Weights of a small GPT-style language model, trained from scratch on English Wikipedia.
Size: 15 layers, width 192, 6 heads of 32, MLP 1536 tanh GELU, vocabulary 825, 11.4M parameters.
Architecture: rotary positions, no biases in attention or MLP, untied embeddings, attention and MLP in parallel.
Training: a variant of SOAP for these matrices, 825M tokens, 6292 steps.
Each number is 128 + 32 x the weight over its row's rms, rounded and kept within 0 to 255. Layers, rows and columns count from 0. The size above them is the row's rms in percent of the matrix's.

# layer 7 MLP down (transposed), 1536x192, rms 0.221, rows 638-662, columns 0-63
size [109  88 103  94  99 108  96  98 103 100  94 104 122  95 113  97 101 109  97  98  89 105  96  88  94]
[[131 114 120 180 106 153 107 156 121 104 123  99 151 153 143 145 163 203 157 158 126  99 131 125 139 126  81 148 164 171 144 127  73 131  60  59 144 110 136 199 126  90 144 161 127 148 192 128 112 126 118  71 174 112 120  92 132 162 157 146  81 121  91 134]
 [126 130 126 122 127 142 108 121 139 112 166 108  96 121  98  79 138 165 119 191 141 151  78 117 161 165  90 146  94 161 156 127  97 110 153 102 114  68  98 154  79 101 130 144  92 106 145 178 166  67 103 114 155 128 151 136 116 122 160 135 189 136 147 131]
 [167 106 153 164  38  99 146 144 156 152 127  70 106 124 160  79 151 110 117  95 108 147 161 126 140 136 149  63  92 164 166 119 128 118 112 158 134 126 131 161  84 139 157 113 109 114 142 118 146 124 157 103  56 181 144  51 145 102 127 128 114  91  73 156]
 [152 116 168 127 112 142 113 132 148 117 116  90 116 116 107 129 166 119 125 180 108  94 121 163  61 122 149 152 188 115 173 134 145 149 115 139 130 107  37 141  91 141  99 101 170  93  58  72 148 137 177  54 130  95  57 120 127 151  88 171 128  86 104 114]
 [127 134 113 139 150 121 131  97 110 159  52 105  99 139 126 145 120 159 162 160 109  82 107 137  67 159 157  97 112  75 137 156 113 107 126 130 154 153 198 171 138 145 181 143  96 133 165 130  46 144 103 135 179 120 101 129 103 132 116  83  90 165 168 136]
 [124  37 130 150 130  98 125 137 153 152 103  89 122 179 150  96 106 194 152 168 161  77  98 108 139 124 103  59 156 165  96 143  53 140 122 137 139 110  84 192 159  99  94  93 144 130  67  81 134 115 149 125 112 144 139 186 128  89 100 102 125 136 157 129]
 [153  98 143 140  80 160 130 100 134 105  72 107 107 176 153 158 168  93  82  84  84 108 108 149 111  71 136  83 117 123  80 139 120  56  95 121  89 138 122 123 100 144 157 146 180 113 114 151 184 194 119 152 117 144 143 148 161 185 157  43 125 101 195 120]
 [ 78 123  95 102 108 143 156 158 167 141 137  42 129 159 116  89  71 124  94 109 113 164  87 141 143 102 101 176 105 129 138  73 169 197 120 170 167 122  98  95 121 108 127 100 104  99 105 114 103 139 104 152 137 182 125 146 134 110 147  81 114 168 169 106]
 [129  91 175 151  86 125 121 132 130 119 100 109 141 168  87  90 162 113  88 108 137 154 154 139  76 142  65 162 119 118 155 109  59 121 138 149  70 148  81  96 132 206 124  99 143  61 167 120 153 149 144 113  91 133 115 103 135 105 116 142  97  43  99 116]
 [124 139 132 134 103 161 121 186 122 162 120 117  82 156 134 140 141  78  89 112 175 155 132  83 162 120  96  73 142 158 137 203 118 136 176 128 177  99 105 121 178 152 125 126 109 122 149  96 140 112 120 179 152  97  86 166  64  54 135 122 159  76 104 138]
 [142  84 130 103 158 154 184 150 156 131 188 174  95 168 108 116 175 111 158 159 192 159 104  95 179 129  90 170 157  92 173 145 109 184  93 136 133  96 100 140 144 138 117 125 162 112 121 137 150  94  79 130 138  64 158  90 188 135  82  76 113 125 109  64]
 [169 178 135 133 149  99 132 121 191 132 129 130 176  99  76 119 163 103  96 123 178 128 134  91  90 114 152 118 210 132 148  67 101  90 162 120 174 136  84 155 105 141 104 113 159 112  38 135  72 125 141 148 176 164  76 119 174 162 163  95 155  81 116 124]
 [170 117 110 115 156  83 104 151 152  64 169  87 113 141  90 142 130  99 123 147 114 142 151  69  87  39  99 101 199 167 137 143 131 123  52 109 104 141 162 120 115 141 141 132 143  95 122 115 136 107 146 112 127  98  55 154 152  95 161 103 168 116 139 120]
 [132 183 119 151 162 132 169 153  89 118 115 114 158 138  72 171 150 124 119 107 150 169 104 115  83 143 125 165 132 162 143 126 125 142 139 182  87 129 121 129 102 141 141 117 143 159 148 147 155 102 129 153 111  98  90 231  78 125 140  27 173 116 150 102]
 [121 119  65 195 112  69 106 131 151  96 160  99 136 102 103 165 166 123 112 106  90 111 156 124  59 168 128 145  95 169 156 125 143 181 154 125  88 185  88 179 107 170 161 140 112 183 116 132 141 133  66 148 109 113 114  98 175 103 103 142 106 140 158 153]
 [133 100  96 112  98 169 119 105 138  63 129 139 115 128 128 100 145 196 132  81 139 113 100 165  58  91 100  50 108 140 124 179 157 122 121 138 127 176 108 121 179 142 116 138 194  57 140 165 134 125 117  67 163 128 144  87 173 130 165 105 124 145 103 144]
 [ 61 123 147 129 166 101  93 165 142 128 103 110 152 139 126  95 127 155  90 109  78 105 136 142  93 131  98 168 152 144  74 171 103 151  92 128  93  95  84 147 139  90 135 118 108  88 159 110 116 129 126 154 151 124 169 117 154 120 183  92  73 126 111  71]
 [191 156 127 115 135 146  99 106 127 162 126 165 140  76 154 102 111 120 112 109 131 144 135 131 118 109  98 159 137 139 102 134  84 125 124 131 141 153  68 167  76 103  83 131 141 176 135 195 127 145 138 136 100  95 111 131 103 134 129 168  88 132 149  71]
 [111 160  76  97 119 158 141  65 133 178  73  82 142  83  75  93 179 132 140 140 175 118 183 176 125 123 137 124 119 110 118 120 160 151  38 121 179 139 107 100 154  88 203 169 159 124  77 138 172 144 154  80 188 151 116 134 120 160 116 168 150 174 128  89]
 [ 89 107  64 138 172 100 171 114 105 128 139 129 111 144 111 140 135 129 133 127 130  92 129  46 171 169 217 104 119 120 123 150 132 123 109  61 159 101 132 176  50 134 125 127 132 144  94  83 124 124 161 164 136 138 117 113 163  95  88 113  79 178  83 173]
 [ 83 122 161 147 131 140 119 175 133  64 177 176 136 148 107 108 104  89 113 173 105 148 161  96 183 176  86  81 155 173 161 127 126 137  88 166 122  89 158 137 157 141 138 166 183 139 116 109  83 161 166 189  69 174  77 110  94 108 131 118 116 111 150 134]
 [140 176 140 162  89 107 107 146  80 158 164 154 150  63 163 103 140 104 131 127 125  99 153 103 143  71 169  71 167  79 156 112 175 117 110  81  76  94  79 170 143 146 173 100  90 120 131 149  84 167 127 156 157 103 121 152 107 111 139 117  61 130 100 159]
 [146 120 103 168 118 166 163 162  45 149  94 120 145 148 193  98 149  70  85  89 125 183 110 141 118 111 113 191 171 156 175 146 106 121 128 134 128  95  92 123 160 181 185 103 133 174 126 158  73 122 104 125 145 130 133 149 121  95 122 109 143 138 153 115]
 [191 137 104  91 142 127 153 134 178 174  74  47 110 135 149 131 144 109  80 138  75  98 119 160  95 149 140 197  91  56 158 157  91 109 131 107 137 135 160 164 132 141 164 145 122  98 123  90 160  72 112 151 116 147 139 158 170 172  89 151 224 127 161 135]
 [ 74 115 151 120 136  92 116 165 115 150 158 158 123 150  93 174 186 152 204 138  85  30 136 191  82 101  88 138  69  58  75  76 128  95  92 127  99  63 146 137  86 111  80 129 133 114 114 134 160  87 125  92 107 101 135 114 142 122  76 158 165 140 106 117]]
# layer 7 MLP up, 1536x192, rms 0.229, rows 639-662, columns 0-63
size [109  95 104  95  92  99  97 101 101 102 108 122  98 109  95  96  95 100  97  94 108 101 104  95]
[[118 125  87 105 166 165  82  92 120 135  55 145 151 124 138 168 140  76 145 140 148 154 161 143 117  78  83 123 166  86 114 114 158 125 102  67 166 143 175 112 140 129 121 123 132 138 120 140 130 168 143 107 115  94 103 114 137 160  55 105  82 129 167 115]
 [164 113 149  84 146 129 180 101 156 172 109 133 135 118 146 110 150 173 134 111 132 173 106 158 118 110 124 156 182  98 142 163 143 130 165 122 119 174 121 109 143  94 138 142 101 141 105 146 112 134  87 163 114 138 121 122 168 109  78 118 133 176 186 111]
 [105 151 177  86 153 198 120 157 165  94 108 102 109 199 166 124 112 103 137 135 136  83  61  89  80 104 108 111 122 149 142  99  54  80 162 144 109 139 152  89  51  64 141 150 159 148 127 181 173 128 108 164 129 135 188 106 148 129 115 128 121 112 141 120]
 [109 142 117 177 118 114  98 131 147 100  85 116 118 123 121 158 100 172 127 157  49 121 191 188 121  94 111 134 161 105 100 120 137 143 172 147 141 169 125 127  94 131 172 181 123 161 132  59 159 135 100 160  82 121 130 184  96  69 160 165 151 119 128  89]
 [ 93 102 127 182 121 180 163  91 208 165 122 163  89 104  80 128 152 126 121 124 147  88 107  59 182  97 129 150  94 184  97 102  93  63 129 111 123 106 167 130 165  32 186 158 120 146 108 136 164  63 134 176 148 131 131 152 175 108  81 151 138 102 117  98]
 [126 104 151 141 170 116  94 157 183 133 128  81 118  66 163  90 143 142  84 161 110 129 115 105 120 130  96 152 110 111 137 181 177 126  71 149 131  90 145 131 121 118 177  70 122 101 133 127 164 116 128 174 166 115 150 120 105 128 147 143 117 118 108 130]
 [125 144  88 149  87 163 110 175  95 134 135 104 185 174 108 157 117 162 182 103 112  96 131  74  84 139 112 128  63 109 116  98 129 139 120 117 123 115 128 145 107 145 112 136 141 142 109 131 123 123 154 152 150 194 117 116  98 156 144 146 110 168 134 163]
 [146 143 128 124 115 140 137 150  83  98  80 127 114  84 167 143 138 113 138 113  83 159 128 194 151 147 121 121 112 133 135 133 117 159 197 179 111 146 118 101 122 136  72 121 122  94 127 118 160 148 116 119 115 143 137 120 133  61 103 159  98  89 153  65]
 [ 93 149 144 123 229 131 139 170 104 120  69 115 146 184 165 185 128  75 168 123 125 135 127 183 106 145 179 122 142 136 159 101  92  88 122 137 201 142 179 103 153 116 111 117 126 117 185 160 116 118 142 115 115 109 141  82 160 128 142 181  92 139 118 117]
 [168 172 133 128 120 144 111  52 189  83 123  72 157 144  96 133 151 172 104  69 156  91 152 122 116 132 145  55  86 123 119 114 126 165 151 118 105 168 152 103 146 117  99 116 127 147 182 150  74 157  94 118 110 173 182 120 109  70  87 152 106 125 111 138]
 [124 123  97  70 169 122 108 137 105 173  91 149 133 123 130  79 124 136 151 191 166 165 123  92 188  90 102 130 110 207 141 213 100 182 109 147 119  99 108 130 135 132 100 133 117  93 184  89 146 134  93 103 128 116 184 111 119 134 133 121 114 161 103 127]
 [149 156 105  98 157 124  71 100 192 113 106 131 110  94 114  76 122 204 122 160 158  84 133  96 117 174 122 181 146 144 193 118 147 140 115  82 168 124 147 102 159 120 144 177  73 115 135 167 177 152 150  82 106 143 104 119  88 128 143  73 149 104  98 117]
 [139 156 113  93 101 104 159 159  64  85  97 122 147  36 134 103 103 127 167 135 153 108 144 140 131 128 129 129 187 138 122 114  90 171  79 132 157  78  81 103 111 100 104 102 107 146 176 181 162 103 145 150 174 128 125  89 116 111  76 203 119 149  94 133]
 [132 133  89 168 136  88 142 152  91  99 144  92 127 119 186 172 160 120 150 138  80 128 105 102 133 138  69 164 113 158 142 107 216 151 148 114 101 240 171 110 116 174  76 131  80 111  87 118  68 125 132 138 134 127 178 172  74 123  69  88 122 136 165 155]
 [ 72 112 200 167 127 134 151 120 127 123 126 138 153 128 114 147 129 153 136 145  67 142 107  56 128 178 109  93  62  97 138  82  43 162  57 151 179 110 149 142 139 111 112 230 103 175 194 178 152 140 147 137  95 158 134 138 118 178 109 140 129 139 145 137]
 [139 110 169 153 110 193 142 171 157 126 131  63 157  91  57 152  86 123 171 148 191  64 190  95  82 153 109 111 107 118 119 113  82 151 135 116  98 146 128 168 142 138  77 112 155 107 107 143 115 137  93 120 176 108 126 107 132 137  36 120 119 186 130 155]
 [112 108 144 174 117 161 106  85  74 168 105 188 157  67 148  86 110 128 127 106 164 157  92 146 137 136 139 150  93 150 142 108 126 111 113  69 135 130 163  67 161 176  77 122 115 168 137 140 114 109 108 102 126 148 143 145 143 118 110 168 155 138 152 133]
 [120  98 168 223 148 150  97 159  87 164 139 109 116 128 128 140  44 171  57 118  85 148  58 108 165 155 148 133 129 133 172 116 135  86 183 146 134  92 177 101 169  78 120 155 101 110 149 123  77 118  95 162  90 145 124 175 113 106 161  67 135 126 103  90]
 [157 140 173 149 146 195 143 131 143 129 116 131 156 152 177 126 141 197 143 143 145 114 142 149  44  58 124 223 150  83  92  76 151 125 157 201 178 127 176 111 149 190 164  95 112 126 102 175 109 166 139 126 135 123 154 111 121 156 133  74 171  64 153  93]
 [153 158 111 122 168 115 175  76 115 160 116 115 157 100 137 113 140 152 149  96  98 121 105 131 148  97 137 112 128  87 161 115  97 185 185 104 134 140 102 117 122 160 163 134 127  64 109 135 153 101 166  96 109 167 159 147  96  89 142 141 152 128 117 138]
 [145  68 148 115 127 119 154  99 168 109  63 157 134 184 103 142 160 178 143 117 169 171  79 120 149 187 127 143 122 153 149  77 134 151 119 108 176  48  82 104 106  54 151 131 108  73 164 149 129 128  80 182  87 131 173  86 131 171 100  92 135 150  76 131]
 [ 79 137 135  89 159 128  99 135 189  42 120  81 135 114  98 208 133 109 139 109 109 172 117  94 134 167 134 111 128  86 131  91 151 130 157 136 131 123 127  87 142 109 103 175  80  99 156 129 150 139 165  94 140 148 101 124 144  77 138 135 109 110 118 180]
 [105 134 130 131 113 164 109 123 136 121 174 146 170 139 114 120 101 135 189 149 156 156 128  72  87 140 158 145 169 170  89 129 137 113 122 200 151 125  99  92  97 128  98 143 133 140 115 162 119 164  92  73 115 111 130 121 117  74  78 123  56 114 142 154]
 [111  88 119 151 154 151 108 158 135 112 122  95 157 128 103 116 115 168 117 108 215 107  78  70 155 198 149 121 150 141 161 148 154 101 147 129 158 103 133  88 109 104 198 113  88 173  84 140  89 146 120 137 104 127 159 168 100 150 140  92  71  98 120 148]]